{
  "n_layer": 12,
  "vocab_size": 13038,
  "norm": "layernorm",
  "tie_embeddings": true,
  "parallel_block": false,
  "init_std_o": 0.00556,
  "init_std_up": 0.0272,
  "init_std_down": 0.00556,
  "optimizer": "soap_variant",
  "beta1": 0.95,
  "seq_len": 512
}
Each number is 500 + 25 x the weight over its row's rms, rounded and kept within 0 to 999. Layers, rows and columns count from 0. Numbers have three digits each. The size before them is the row's rms in percent of the matrix's.

# gate: layer 7 MLP gate, 1024x512, rms 0.13, rows 65-82, columns 0-255
# up: layer 7 MLP up, 1024x512, rms 0.139, rows 65-82, columns 0-255
# down: layer 7 MLP down (transposed), 1024x512, rms 0.131, rows 65-82, columns 0-255
gate65 115:473549491501499509512507509525471484473480448497472520533492480501546507531527494517496509486490475505503495512449499536537487487485503475511521496447482508484513534513475518522475489495537538485458497510467499479500530482499485491510522518520497490436459489505518507479424505524513484515443477499498546506505471511463504482516481500539499457484481481457486454498498487480504472504526452460487487464536478482496461478499481479504517463505498500495475465464483505490514505459546512444517576483512492508456475497530490526548506449489502508528511516498530508554519512460484512510517520478491484506493497468525510512541485482494543487522536479477470517527559530492528477462488469526492503447492481464539498490512523533535497484511485484473442478495494487507510457460513501
up65 113:470492500459491506509516499504419500517464487469476478457484527569509480503465503493467494528531494501504508511475524507519547501467466501501501512492486518514516497508490495518475474453535520499465510534448517510459487523478482486489494563473488505505478500521470474487506487517510523508494490514483485456463483463440474478525501522497514512463511457479440491506533494431487482560523471468508510499505483526460526519527497535492481518523496501492477490483478474468516449477521478472529553472481462517480527488493538517485489468513482506502435502515563523501506485476502497484526508486528503480509487483496515461476507445465529501523519523485535521497549435510461473512492514515483499505477530468505519513463499476564501469531487510491482486541485505524505477482475457
down65 104:488515487533478506486522518481548476478516504535512522511502487454481551514528485504507461529517549490478478489531538473494510506517503487477506474503524476510550495501527569485488509456472490472485503529510480506500527510502551547514492494471517497496488517499516559500494498488515479510473455533508542502513474499462501536506474519461490509505483521493537505502494486501492482500504480488499476504515503479545477525512481493470507518436484488493526472471511569468493506519483507509511461472498530513498493489537504560521492489488486488459506503464454497511485506479481517504502480529490484570492543501503485462491521522496503497490521489512448509552530529533501504488506465479526477547521493484525496497514482521442539514515493482497523495486514485508495466529448556
gate66 097:499498490499478531496499524474513479486513431485472472515518498460515505527521552500495492476470499514537459533480478504524502499485478545491501510459473512492465507474487512550535523467505512540517513464495514520506531511483494475543502481483497473520494487516516474504464497521490460469519536505499506514504495456500515461489492502495469471525495506510548494505464458498508511487561504491496513492507496512485518485514520529506516481466527556481539447480469482495468528476493490524506441519490492492487498495512518538535522500515522526523504521506461497527514444510534539487439527516522498485505522510556526505465474499503519485503501472513513564489482498465542500493484492462487544529504589418496533492472503489492521503471509548498501483503475493503519487490492474
up66 100:559405505534506494525498490482525503496551493489503498517508467486476458501493490545558495492524488481486544481502500497504471508469486452504492497474496495551504485463541481470503485487512505509517572499509499487507506492482526502461463555502487523529496452459505517522494474506537491514497520529504529503525494502542501513510512492496515496520499500531483523489477505491507467457478507472514486483482504465477482496500491463500488504456447475462568493497519501478530469478491465525518485502510515479471498486487499486504498512507480514485492473476440470487492501545493478486534479494492492518463514484508461498477510516515503509485494476494476464529495493522471491493512534519499463512532498522500481474514540520522560484532471494512490521487443536487499486489506506
down66 101:536485481501498520477508520501523495460453516523565487552494491488485554533508487518501452482490565490511533481508539486544557473530490516480487518474518468467519522526515527532533491493483555534519473510490464502564518483507448463511470488527474469472489515508496510503478532517486500519516485500452518519497526490483468480517462471539524496513506509487550492464499503502503471509483473532473442491535504481490535482544508475458513539510499510508491472526536526502508486489504510502480510516532484512475559488454506495517465478426466516531489496534511533521531492487474508479499454489551502447500498525487517493519455496516510480503470467487487480501506494527527537539471554512501510505448522469478485495479475478517511447526482486508501477492486529511490507525450471
gate67 105:472485471475459469486481538501509505495486523491541494470490484507534493446574470493514493470442524495459520489522443514549498502514499503506499519539486522519478492496500479498500507490570456507490490471463472540453434486494513501469505517447514507515497499454493528480492488492446465468510491465557484503493498505490501513528457501467480492473470465486533524510473476495486457494464541462484482434519480521507545474528501483465546506501518523500502530516476498558498478473495504532492494475509530492462442496473478516492483465488514478518544478510477560450514493466530481496500493521515522508469509485505518514519464481541515495543470506463494525488486542490482460486483515505515489510490487492480547543547504502515490507470538536425501528497470502503453532495498511
up67 102:529501541436485499510505487540463470534509473513508511517508492485456456501474435531536505484513495510489528512502530491506522543520541499501488531490499481496543493475494488485491493519413467497517488467528520488502493516500501504500518504479517496506490468511500513491489492469491496497488528483513471496509519485497511511511541535489506512481534558442499557492518477481511557495552520491562544532473504511524511511518488490500504552472541505520510499528510474501517496548501476427463451456480514501534520499476499483541489488532501519493505506499471525520465505487463488559482517524514487481485488506532531457478519465500507483555464514505465485544493464528502479460470538498511501507517506519487577475479476499509469519478473503498488509501455499523499458470549499
down67 102:474494505496555475512503493475491498491490500523479509491540478527507473518464518493518515509479480490500553519467522503486488519484491555519518488464504552511493496544528528522493488489494483562551523469490505524547515557491473476526502470554521454498476526555485491519508512488522494487487487527456488448509462447474448516549497484504485472534507546497477516493522478503488495573508492556506507505488541549520479511490547513530468512541480512479510421475521513506473511505477488518508483492503469522540493471536531487501467515510442512481502485468515497503476487453506485502507520507476492491503506512514439492480532475517466517466495557512499532505480509525516482502481484507483485448470531506448493478451528483470514517522500496482503485482506489535522488499477491
gate68 092:466479493489538491527467503470563521503501527515511509535492491478542512501466502519502521493526505503491524500475483472479506475510490518516502463505554485480491518499479509480506449531533488452540499495501487489499481488511497475491507527534481524533471464518475499556464481511528511502519491512493505470526484511524516522494507523503495528442517490536469505488455486469429483524499483527486513482501504462509512520477518534525466474508455416482497467523511528454513477505475463540524471500511509545529529490476503474522528503485469468494508511530535529461515474480508538521486480490510513484470475493511489516511497497523531489471495488514503483512501502521528497505471428522504481478520468484506461535475511524530510493501496502486524513459531488537514479525467503
up68 102:516523473510520506531489460493488490510498488504500521538459486481533544515524526498506522530541468492472508501540509514550501498460526528520460529473536474504527518490494473478476510498486506478464516511488506517503513501510522483515514529511505447494460487547469495484516510499489481520469490445484512507492473441561509500510445495547471495463486482459476497494527499485469519474518470488471503505472480509483478476491499496492507513508505489527466521502487510486472494507481526524473529507504476526475529555496533441534495457493476550511524508455513488474547513526491541499489509526542496516535513535515475468505492510494487517522497455524452514495484506471541523501503479520522485514492517471451530478520483513499467478533551513501494554519506487500503503508522520
down68 093:508461533491523499483541510501522475499512496472509511490480547546499487569507493505507509528491479533495480498526499460505511547492524444454489538511451491481520478496530523525506466449481520495487487521459548435513514525482500482543462480507538454519554530487485519523510501525513465500477496496475475525461465505474455486459481482523460510497545519497475506529545489526542496466547482516476480485492539494469504526457502522541478474502491509448469510504471499523515533507497566533540459463525493473477484499489503508490509486446502539504483547453539520513478486466511496538457504535510519518517515528519498481516500490494508492506512519476475471453466540548411505520505467498523488504504489497497529478492481465491503524522520471496512518465502525511505500483493523
gate69 089:503519511535519476497496491475518537486529473503546557501497489496487487527526515495513504470532538506462530537537522514459489522511517474448522513547503493460554488462481497527524520498442532484513490489459486493493518505503522541500472496560499498510495511462456474492463470471507502482498506523447523506484525508481487484522509502501500462504520480482478482528501519504519502518489494528533487474466478458476516491521550483494469472490513497476483481502482493519507485455527468510507478485524506470479503495503507513497467468513478486516502553496458484530483530499520484464511523508444496489519527485461499475479567476484522474508459498412513559484519497496530525486489563499512516508495482490495510504515533498521459513503527480523519519505496517483422492534492536
up69 093:473525472490455508552508505538507497525488508542501480490488498483460548499502453464489512485455512528511481461493464505495472485519489463480498508483489507545498506522482484474492477506532453496493540516480524476543514501487502476487478508471498494533491547583471487490534513490485509464506517492521509509507488468487501478484525482502457528454470526557499491500495523509498478472479495513484491496512525527460487477473520537457503525537463479507568451475519489508508526473490498513508542444501488536495466492523497514553538523522481482465534449496463530513485476448506501503457494557466516482515523496517469493515513497480532536509510466452488485511483509538524517500496483473510495505494469510499477514482491504526509524516553503468485467470523493527498499503475490
down69 102:519527501528501498503435517529454523497500483487533533465506465509491534455469498485512500480481518524456519498483542509536462504495486557506455543473516498473492508509522494481491480521470498526477489487509551502471513482504519461490516508521517496464489499539475507504465499490505492456517507527468487530489528467486503482479491521530464500507485524507487495490457501540546540506492461485502503486533510503473504452496536502461527515512555505456502529478521502508553513506521493517535488520586548458465480474521514504505513538481521467498513494472515491502523490486563479483520543461492507442452485525502500510488497500521495495517511506479564464534530494496495509515489495481558531487509504524506475529438459498526523492489543467462527510552508435478515529450526499
gate70 105:485518478524490497518489515463534462515513540508489508480467546507527545505519515510520499519500499478499505515528530513524493511537497470530499487465501519517505462547537541483523483481480526497481510488492474501496521519493465501536523505519487448515551484525486500511501499460549489527492502528530505492490498518520473492484504473523507489529439519492524491451554482539501486453536510519486544495537489530518491488455475494501470495515506540539493519578510547487530514511493453507514516520487479468465529467506517511483531494528501492527492466486510460506497477466475520507499523514514522538484528428490492509434455508527477511477509491520515506509549502460497454443502532497499483519516486483472513531511490485497473463475500534574472471516486514464511535493512502
up70 106:492481483505493515536528513507487476521472481547482491489464492519481496539520470517487503509517502445511515509486478511525518490519517537487486497547522541516530516499521517487484507487519522488499542508468484493511512485452525496483502469547492510500482525506514473502501515525478507549503509511511477502503431504459552510462458475499531495451525500472506494486523495486485476475475509511526469529473478515498531501493516473486532491523491495488542504478509467477509474467504499529467519514446514468444461495490483523458443535481475516504507466531532509450489511492490487496487495535476434500451560522501468449526543509529462484527569496492484525455515491508486456470475500490517521536496519478511479487478502470508515458484488480518454507472449484499490486527473525
down70 105:489502545486488486469512511488472521518525446488468543495476522487506524462516489477504490517499534469492520465487519485495508537508481445439471483519531462485521570547499480569515511461508509496496468506565517469466463521478516451452495502531514477491480520520537555514474537504498470475456486515478494477490527502507521513552525508467514508487497492483514460487504499517524502506453487488488513505488506488497486510474472457490468504494509511458452485503515501519541495538490520495480508486524523479505475537561521510539498513504472520473482529487531562464498473483519495530516504465478476491532434566511513498531519500475498466531529497524508462503491487516501471482483457505508497442480474496513501496479502487534513490506491513481515476532525463528534550490533500
gate71 093:505524491537513464521498518483483521545522463496485506487534516487505495532476549496466508479480514509490476511507477521518518449504520470467470493541488460503487494532463535483469564469491506512492544478465486481481452523487549517481497491501494494456462473504479507469521472499510526526485513503508488480458444504497485539516521527491522514489480484477498511517445503536473501453456464475565543516479535475454474501486472462538475501481488499505525476529537494514506507513501504526496483509508430493537534493458536555519532512498514506507529479508511495561566450466509509481490506486523492451495529498507499493526520458507535505455533472520530511518459494476510449467485520486459483550537501538498490470512530458523490482510523459453454489507486494470536506515490540
up71 093:510516430505503471527505527507500556519508513475496491506553459497516494519498515511543472528511512528504515487540508535490494455449532473505485500488503463506534512479532523487516496519497522492517509498481497476507531494488511489492483451468506508484465504507483503482485525513529523529493495540512509480516509456514531481501494521513480485511492534505545505528535468485488499446493523476525465498526512435511528499459503528465481513524562497494483501512567476511499539507512492495490504521484525506502508502493488516465485503514525497473495496482493501481527474498518507541449491479539524533526501475471469486529533483464480440563524490488486477509548451475448529483507482509508528466503485482458469485485476480523523511485500498499512491468519533499509535516502497
down71 094:500492506472504476491439487482494522491491490468491503545523470478493491498490467431493513504520444530483521488492463481492505466487499466454485516469518520469494492498504468537492471509530500450511461502503478523534458554512508502492501468468499513488504497494539456474537480494468506478508519480489504519497516469488456518520521503514465492470482500486464516508519517518469527508467513512516503487464544518496534515531525529490509469468537525521496495505503482498478500544476510506521529526488524510458527504540476454503502567481466510506518514473518488515497483486481499481525492490534505505474503519486473442468485486516501504465500496450475508525489537526506495498484504467492495530506522548498539501450521529518462501497500487512466479461515506479498511483528505
gate72 108:513478464466481554501488495536499513506532480514506494491499505487509486485525503491491484496505530463539543490530460503517542474480502513478520486495498537498521497492493470514511489501454495508494521494467463517524543480509521517543502503452531548460525496509527512543531479503460483503500500476523461511447469537449477480486514534468517510484466495523454541503499494481479506470535519488526470480472516460498476476521499432514494523563505490451470501498494462459451480443500484480508478486513492535455483536465483494500471518516463514500494526494494456495475440484491485526538528472537480529498482508465483456508500493498507501489505489514511484487523507456480511502501544508513500456505500538482422494487512486544504476512519504528495423485499493497488455513494539
up72 103:480499539504519547507540487483457488535488503496459510493501504479476543519502543456473511532541488497496453466490462505482525488526499514487556515517524503478498536463474482512472520499478520486510527479487520502461499504483468494493457481517499492496481489493477494523506463507492453497501479488508528501512467470433477531472497485523473484501498467546508571515444512518501536518462539489504451502467460484507491462498522505460487517517503522473480494510491523490480520487469523484512527479520504518498494475471522447464534522530508510513516489476495434547522524517511464521488487499521487505456524487492512487440499504467497488529497480522487445537478496458508512520486520513481468486475475468473567495498508482485523499492523546486525528534526457451538529516526479
down72 095:505498503534492501504533491529514530514529467516510530486517517502463534493522495492484451508525498526469497537507526530468485531493526504496535507511506519472518538538472522478522509544522484508517525513480506519510511513491491425515499512540502486503474525456532528519538492514525515480478480522461468476511524520475479520500472534479474531534539489481488499512480491522492485504542513484497508510515512512529523486533467509524467501501566535504500463544527497500510520493492526495481499479500480500542457513529438513546492480462500510495523505480527512492518495485448553518430488485487505509505471515465518463490512495550487490448491505511521552505513522515481520495536482464478599490515470455520456528471444507510492532564499484523489513464533493505457500504475513
gate73 103:488540518510494504518472518525471524488476504515482497546466517444463505478425528485529489502523514471501525537552521513499516502513470509502474458465467539507521502494483529550516506482461480518502485504494495513493477488484500517559458466478493482499491495511474491475504496508474470474504501506514546499514538526481507528515518491501533513488478501522485556501488493469454477506524472469481565449494483481477488524538473539518511534528445479498493531502493494463466440494519483468482534539535517480498491458480497498541521523469507483487475522483529460511470521497459514476459522508525492481479531520521554499470530542501508519546561543475465508513511489517499478501459553468515493530489506481487483488513488508485503548475474544478493483490538508519490513488512479
up73 100:477513462507499492477472502534498470537498511476499515517504512536490498505490529545517507508514501482484477513515479478510511481506550490534491508523534470451524489510457512494476548530510471479464518485511503497492476549524502525473490499477444474473469570496506500532480492533494530523505488522532496467491563551513516454525553487530489528520500500511493507538503489512532465527524494476515538486506517451507517558476508510465495489480526499517469497476434561491502497508504517507472513481494480471499499461507546536518540493540471503490498506504494490528503468480511479533539501487460515533503565510526482564539532540528501484471518527489495521482490448467516513518509506508556474512482497517541469476466482518506506504502479492451512536476449455510477538472465520
down73 106:479497475472502477482524498570505497478486509519510525520523466495479476469509473558470491489484506475485483493512491466512502531489526474533499506518509442504509542519526491468484500487487506532513526468481473481499522514492547500508501555501511451519490528516507515528470471499537501522532484489516495516520497459516519537515488531491519516501520478470495503515535492484508496514494495508485489536484497458499485545456493525504485506513516484490497498504482493558487531489517516500496528488508474506527465480411506464516499521554478485499462501512497512515476449513504502494513529477515534511460464496493450471543511510501508537496525513525477466513491469480557502468531501508500486518459476530545499515537525459531496445516488491491503530502476508524496469480518493
gate74 097:484495450502456498476501519480521490538503535528511505499512520526534492500532536512468509536528506495519500516472490477470509481528537459531536560502450497519493498526495514450491498498502509567485514557501493492526496504495451516546531492471501499504485541518522453478520530518521488535528504502508517469482493500469482525487514485510445500497496506508499495499507522498516461466500495475501514515471519525519492527481511507489512560474464491511525521470496531474473484470474508462471518521528491462478529494495505510496516493462475461501538474455513508497494505533502554482482524481499522521472509470538509539518481521536497448466496524491519487486512514504496539543489498475480523500484475553497524489534485487542500524487446514508503547497498478478517478483472509
up74 098:424518560542511501508472426499527527470536494511521526488441529503490483511506509504524480474477516507517515551530454493518522541516536519485485482476492468525490485441507475488497511536495526492509521453493493543517497482474552511516473505482531510487520523509481542518507456497485488526531445499490502487476480504527488529529526486521481456513464531461472526485490462528476517480487491522481512505477498542455532519472509500496496478542534523459492508516523494513497493537494500524513482457485485489511541480500518531523549517545487523494467507518504541495499504519471476501489491501454474504531498510505477454514480477485502495482530487491512504475515464498521494500525487527492478461496462486473488501502506495505493506520522489499527502532498498509486526511543473
down74 093:484507454522464487468497456506510512521527526473495465493480527491495472498468455525524479509500555490551476519513499504513498550521490528523494508520528499520523503501500524467498463498465501479484453453515516482510527507521532503486507536522504488463483480538506516510471528518540498502500463517473524508487514502565459528519511500537533519502484470471503467470484514437523511479518543488457478538490496462480509541500526495490544512493507543535502527510515478490495519493480517521503471450509513516518517477503512516501496457439494535516474530525487473525541468566482489532483473518495463516485480487496529468494512494509415514527489488501517501480475510475530464494489509480519522500507488482518488485509485484567545515485516553477527525498483515532459472466486481
gate75 102:475514480501482469515552487473477474501509495509498479527508509482508508538495503518506494514449503533511537521516525479519522509514506500474535533455506534452520526528454467510468541494494509503516520551477514505485479493481478503480552491482463467485534477520506481490550519536486461494535530530472507517503531476513482456497463485528497531534452491464465435502457496450465454507480481491487500518532482525484525472506536516520524527512487520498525478498524497460520543479534424500462503507490529453476483503505557485513474484508506521496525535548546463430512520502465484539521499463540535518506466464498517549516500481510535519527510492480526535457524493469469477498482512500485475487477488503497532527491461502496469525506489532494521487492499508529493485472502502
up75 103:483518482516473463491453492478505531499476478476488523478487481455518492457476475458522491500534509465507523500472484473515460513529448508448479516479527536475501517523485513516516465450511491520483466479509464490516532508471507499476516505451478553501476495561521496544498525485563511526552527547542539545510527523502501499497503436441529509511481516518526453493514513529519521441471489491471482484490514500461501537491487521468534524505510527495494520483524461492519514463512496485554474513535522502475495487518432462490503505468492466495489554502478487484461532494493552474505509497563514504461513505531457462522456520510507491485516485482558491479490485491477510514496508508503509482496506481518537481459522482500542522531500482520517493474472502495513470502510552
down75 107:511494503501485524482526498468496495484494539535509485463499508490504515482516491447468511471496500522494508497496519510492498497466514493517485471502543546490498529489451525499529513510492499497509490493476509506496520518438504502542494483537513481504525519513517475547502526504493511491464525518494491498459518512492490511520466488540459517511488527503502512504470556524509515510540482514493505497453487450500454462444491525479523510486516530493450482467502533496485471501496487484527518527518503482522458516474544487550523484487503472514564488491504488483499502495461438501519465512444492501520549545484522482498464412502493465487443492548510499501532515463476518522461565477465514494459499464508521464458446513528494489488515501485537510500496554458477516468485497
gate76 096:464474477480495529516480466452512506498499496464486520562521482521516512551496495469503466523504532546466488482465507527508497492504469528482486538541500502548481488455545475494453535486531507478509498478547522503508494458519536543512524545479488490494484560509466500507474480506479495548482515475464510467511486525469486496474502521514525458478488528499480508487480474492468513483501505467492468498514550488448483516537517513513501526547519480495497520557516511512496484465469512449533517478513506526520518477468498503492536531510526479477488532513464490480456499525524476501497509510513537475491470465491493530524523531532518494491502529492483531460484502515492478496491553499412501447497527499503488540514514486536490473511497473530535518487507476500495510522513474
up76 099:494538507493472499535478465486508518510491513515482502533483500524523509503436437478516513486496435472503476474487498479504448558522493494477453478526538497514491497504521490492541525512488494491521474511489527467515552510475493517500525520457512471483525495519537540481558485502508463526516502479496513545480469488508520528485504538521508456515520516513525517496496562498490503440526539499502474492509500500481505496524505497496515451480501527514490524507519517491482560511496472520484489514530478486499482502489499504500473468503472525495497494520528493544485552506462515520431526481497513551511495494483509457501509549484461502458522487542522454509494493505476513526494508524493475462503498498485493489560511476461506521471486511496539449477497499521463532537495484
down76 099:511515443461458565526521465528470493514488525492538488513494456550461474529527517506535495516497530475493495518481525551500541478489486511477495480515484493503487463481515509516512445491490521504523486485522513517470504518528493495477508514459469535487539465506527508467514519498493496538525515510505485486475509471478527513447471480545508504513532497489535472519516464497544481481518544479517511513483499461488488492488479510528498474494492543527517494527538499487531509541514517490516514524521489492480505544537501487484492488470527453504515510518475478524507493515450451451484528488470516518472464499509525501553558464497487473501519466479452527452503487524518501502497493453526500493539463509519509502521457481472506511451489516512517454473521496515512473498508523
gate77 101:444472526562517510526493508529463466522485489492503495498511535505525514488493547486494459494492505474526496516495517485506485447418534497498503511520476487529536499465465480528492468513511487453482523483470466480533499521504474501476521515507488478475512492476499514517477544517504456531495521478507510484525517493486527490481490454527503468503427524483470498483468469471509511471496485504493534516512512512514508498451522501530514509466473545483498498487493484500516476536510505552482508485498535494525485491513478499491456531523512503503500540519497490558504470495515505504502501480491524470536518498527504510481503493490492540566552473492494501534463482483502480461512522508545541495526536480492478500513505515502526461483525546536535510506508521518533523476490493
up77 099:535518531506490503519492422494508555490504501498534466492519496483494521515520506507539514547554569496508548484485513510485453479508536515486512481532520511459492484514529534445504488483517505501508509474496533495549516471505524480456548514488500535427493509461486519481481493537527520503516519529465474493505468496474512474512467550507566532469510453543527485474499454476508493489504463525485484498480546503473489502467495530515546472552495525497528506510500442510476479490534502468484537494483472523486525498471486519497468492479457481511476487499483550435462504521486492497507518539532461482487472482477510494483496485515471522497502484500468516555523531508484487491532466512512503475513499510527526463495513495493497515486537483450527474462541476514471488498493511
down77 100:510521489481539543505507520508511517495471501533501512497521524490480474508517505520521433542475499502485519544501520513477459523506479488491528532536516503492477488492502502453487474493523443519507469488495478514489549561514484488482517514520483535502499528529481489493527507499489514531502513448470476533535495523486471491523529468488506499499492520496484463507500493495481460492490481532459591510488531523507509484498564508497491487489503496515509510497500512461542510522463470486461490475486470498538526498519504444485499493498509552484512475479512483503485486455549482517506497442535517501496483510419480489459517514521513536493514489500490534516467473501498507470483546508523514488491501500453495522506512503515512481479488510500516456499503529486498541469534529
gate78 108:453507458469494541491448504497481518485463536477515497479471506533507464517500497517539518474486539487536514494524461545496532497459464541497412488477474506490477478489522462512527500458477499516478464473477496491512498466514495494473510493489478509520506517482488509485511542528493482519486501524506500508489522516488520469512496500470476521498514502493500496476476539479469515532531525495487481491465469488443475511470534543489505534501524500493536494481499529511451476453483472487477470536475509487482489492503481477473499493504518468486498477478537462503495484567520504530532544446496471466447508468542504541514523514518465526525525518467469506533488486513459509501528486514525464513561508527512501514517506512525492503466518532548500492509533459496476478548514525
up78 109:466519500453528517475530508525490466498460498506474526519522466483455507512499574497472481523502572429549464485515549488502486509474461508487489474491481511511474499481481474505498503520483518455476515547480475499494525539485499521520521444514512451501490509509493479514549510526529506473505491547517532517474439541475490479505529529480497553489455483500489503496528518542511535476505481487469460511523507482521481485499517476536490475508511449483513487559486467445476487463502509504496460478492487518515544519498468501498499505525504507464527482510448471521500529490517441504511510556480509498515522470461481519499523528493478509521503521482488483503525505494481504527462503476469493530465494512480491506498536495486489454536511512524490493466548445470482506491526477
down78 110:485499498442480521503504531507483502477563526483477526484522553457476517506489485507483465508518501495474474502490500492461503466517462492521522478498482470557559485487495516582511468478549498447522503501507491481493454513518512528501480500503504476460493527503500527532480511485546565540503520512449451507504526489519524517511516508504540502510486498531526509470517502482496478512503499536513513539499528476508543504567484502501478526497493468474501456562486508534558525515520494460485454491491473487513463495522521499491484513493530500499538489485497505510555482556490506513457507480515465512473530517490500517524503494524515467491516497525491475521523508518458488503564483451474525475547521513459489476484493518485507509520440525486537548523492513536486467519494476
gate79 099:510506511459483493486507500520507495512470514521485517474522516488481510502545501526503528519472517500510494482508503445506521483498480511510547506545496495507471496503489503508509469514451507544476491480468505468498555488531494469515480520521516515485508462499495509481506489497484468522470476531535552527498512475538522495502499506500496491450485504502516520506531445478482471477513499473472472499446483498497519492500487514508480527491491509504528495530540534490499489494495513522577483515474500474487511469514534479449473534505539546528462456474569548459500493509499488518467476505488469539506447478471497495481503519561457512506551489492497487536496506512481447508442484527445445487507502550534448424483485545501479517513497486480477510505468507462513462513552491
up79 097:530486510525491523492511491494506514486510495495497510521443546509480517470466537502475516495544507473513524531504466492514501520515523476510488518490461465488498491457470487430502535495480488507519501511453498519492503540509527498527496516500511468520496490490517501525493490524508486521495479444507499509433486481491495532489512446504507520511525505496464521505522527477487540532499458485507499532503576506502499448520535493462473528507521481522474467512525537513490526522518466520503512524553480517506498469456555528462495484494501496473533498509474473486491474538500521488522536501478504423483486506502491522521467498465523499460498482459478543508461455520521505460513486506494482449500484501517517518480492470493448463520526478513523499465531509540460470471502489
down79 098:463529506516512484518525481445523438456482502498485499525516496505514492448533470486498505561468493490523517498474504482516503480539543489495520509538460478513450516502500434500505497492507509532510501501487513448496479519472489478537481487539532541529491479520491512488532499462479469518485470556544520502537520486510498505498465519490497539496506497497549485531541470555474498474483567517487453511495474465541522527513485505498517492498489521499512485501506463502516509485488487502484487535490516493443479484507482530535485515520507495489504488501505541491528517480485511480467485517495532538520525532498474489528523488518488473552522444477502482457511517494509462495461482470494505524523498520509479474483531542524546474522498499490473475537487514497499492556518493
gate80 099:467537546517518500486509505533504444527504509491449484515492507490538525527517510499444520538508534491500498492523492522549502528479546483561449508469469526482524558495493512474512491494505518471498518493484519476528526523483485542535453456462543489493479492504460460505498544506479519566501443474459459477493484479521554532521488520514460546555503457484492462539495490544524511502497537533528504511449500504495523508498469538460490499512466471516501506544488539497494536539507498478559447483495490533499509530537488464520491471506483474488520478552505486479507502498506479523530508512521463474517472520505468493489525527502490533503458510495541468498466512493494497515522478478477477536527489485503525478508489503549514511496496477506509459474560511486508531517551489
up80 099:458446514531465512488540510488487530469481469515448530522515535505525479494539526527530488489499509474510491526528482513535494472466476461503498490479545523490522522528495520474477478473523556437513480485499510526485521540501514521532507510498518456492530517459511477457564511501503479496531444480466522485520510472443520506496437489535491491478477503477531456485516489464452510503552519476471526501511514506490495494503498459483499537515570473511506510524513467517561493488480503498512503525483534521479562444425532451457519463516503495479467473552500472474539471528513519466458480507484512521459508479473500517550524505499512554517523475521466486523526485501498541452515485506487505498519497472518534473500497508500484470505509508511510501508511491483494491484485535
down80 104:477518480483504503459442477512508550515495517556497521495504495495455510487470485503504541501466475476486538496477509497510495485496458504479505482504486533504501541518537535509516487506480529512488501455540505503522512498502498530492454507502509475449542490460522499520502556494499519502518533475506512496506509507493521496517476514509479508477522506495470535510512510481536503521505528508522468484469518519476479510524496485464493544522474487520552464483457470572470523501489494475519507476455535503474476543499468451508488493531495485532501478531533480463507526494507518502524491482440459524478518514507491549528491496494484500472531497509537495537525531506510486482475459483494496519513508519528501487517495492516480477496526545480497511469453482512473494476494511
gate81 101:459523500547472540545489497499489513502500475531494525511491495481533512489511493534505488525502503520517496483465515497484498455475523519502505475481452505502524460456470521487515479437487504546462480491492494521469488481543488490481498531509506516446518530494516493524494509464444532536530538478510467480448511500511469473472486484553535520473528533480454471492514523443423498483538522466505541528518515505495468477524473482509510517534469472518496528517529516497517478487465516508507506500520453516492441555480526498529487481498504492487475516516523506465484508532529580515508548511493488503469513482516493524508494478456464548523497488505520515504513429458491463523493550480499461441481500505506487489495483520516492439513548516511484480454437499497498502502496510
up81 100:525503484560475529504494507498490476504499493477494529499531534505500518508476492492542531465507540488519500498475532513550513538518490517486530463521524480452518474518549517469499512491507448455496511487554484531506465504476490468499490483480452515467498534491484522475505506514534505507542481499523477487505528488534484493473487492487510552491501492438521485547519472502502471483498526485480471510486499511525471480459504500512530478506515524504484506498517492487534514440476515532498477462484506505508455531518531464515495542496506496511485511500515503490486435502474485487508537519484529491493452492477520536523528456501477505457512462513505453465434471497505483521484542537545508495482565520534490513525505508516552489461527506509490494476482484476485510473524515
down81 108:601514486541466527533556517512440501533492513469496467466494525514472510532512533495534524489473499485513543484493485494499493521493486525491455516496515487499528531488518553466507517460485539464489475491542505468457491512490504481502502487503479496495509501491517475557483495541489522542492526513531485486468509515512541553518498451504517479536478493529500465507525489512513523515515489517473478499517525495506533487528513481500471462466492485482462503477491485534510473445541496526541476478488495493532503517484532514507481512512546496571476507462513482485490469497514492523490507484517536521501477508514503496516548469485469498484493530486474472466520479537499506541527494425466519492478486461518511521503511506507536486536517504488454498496466510500474475495518497
gate82 097:474549507508516487493488529505495420464478504513480493526458519478523501463486534510513472480504481492465530512491481517458497478512472523479507462497490513512501520509476507518515529502460465486478472546475492481490492536469477523476480492475517508525492494541472502535460484517490501501466472508472512496477520474512553464509520478491484558536506508490507507514513462505515468484505484443534511503511499494543503508538480471503507486446452503516476519500504506459528529518496519486513541439526515483476479527514484510506537551521549502520515505550496495537499494483478495454511456515506505504491501497477480489502507456520506473496489534511526514498493507498516500502469457486484449534492509513508525489523503516537515494507497516506465508507495531491459485493533472
up82 098:534461526493469486499518512481486579504483509466514561509503513521494499504524510469494498467480497530524499512527467470524500515460515469527453476517467546508488523557473538534542485534450516531506522460476486496491508471512515482483495430497521495518483497551533454499488486465489485485483518522474506461463510508491481487478515516546512491466478459453503504530537535485494541517488506494476525544500496513507516538516526488505497501490516472495510523495489500493489470478501488473484488521492517543502487526501516458519515530524502494460538515501498544507506510489526496542520549516459516511521469484549479464504507483497501470516465509508490490485514491498528492467508524492500503476475528519469472506482511477531515509532472539545542515477478466496506464515530535
down82 102:519525499497511523457481508493485523503491518511497461531518541546510523479499477471531490488484484490468507497547479501522441511482540487514511495504482529497513534539534495469490454519489486494532533538466540537494526488531514466482474521460492468519517496456475485530497511512465454487542509478497514507468502496495515493485475461482503496523513495521528513492498466501514478468481537504507519557489507467521503534486499485491532505441516535486451511540514518436457448506471484497488502513430500540488511489518522555538505507536482521476484511491493490504482504460486528515510487517520476484490512494553496511497509495502489506486485516505504516511570510461504497471505494515505484488482493534541506520500535542488476461462530511476486462505582499472488487484522499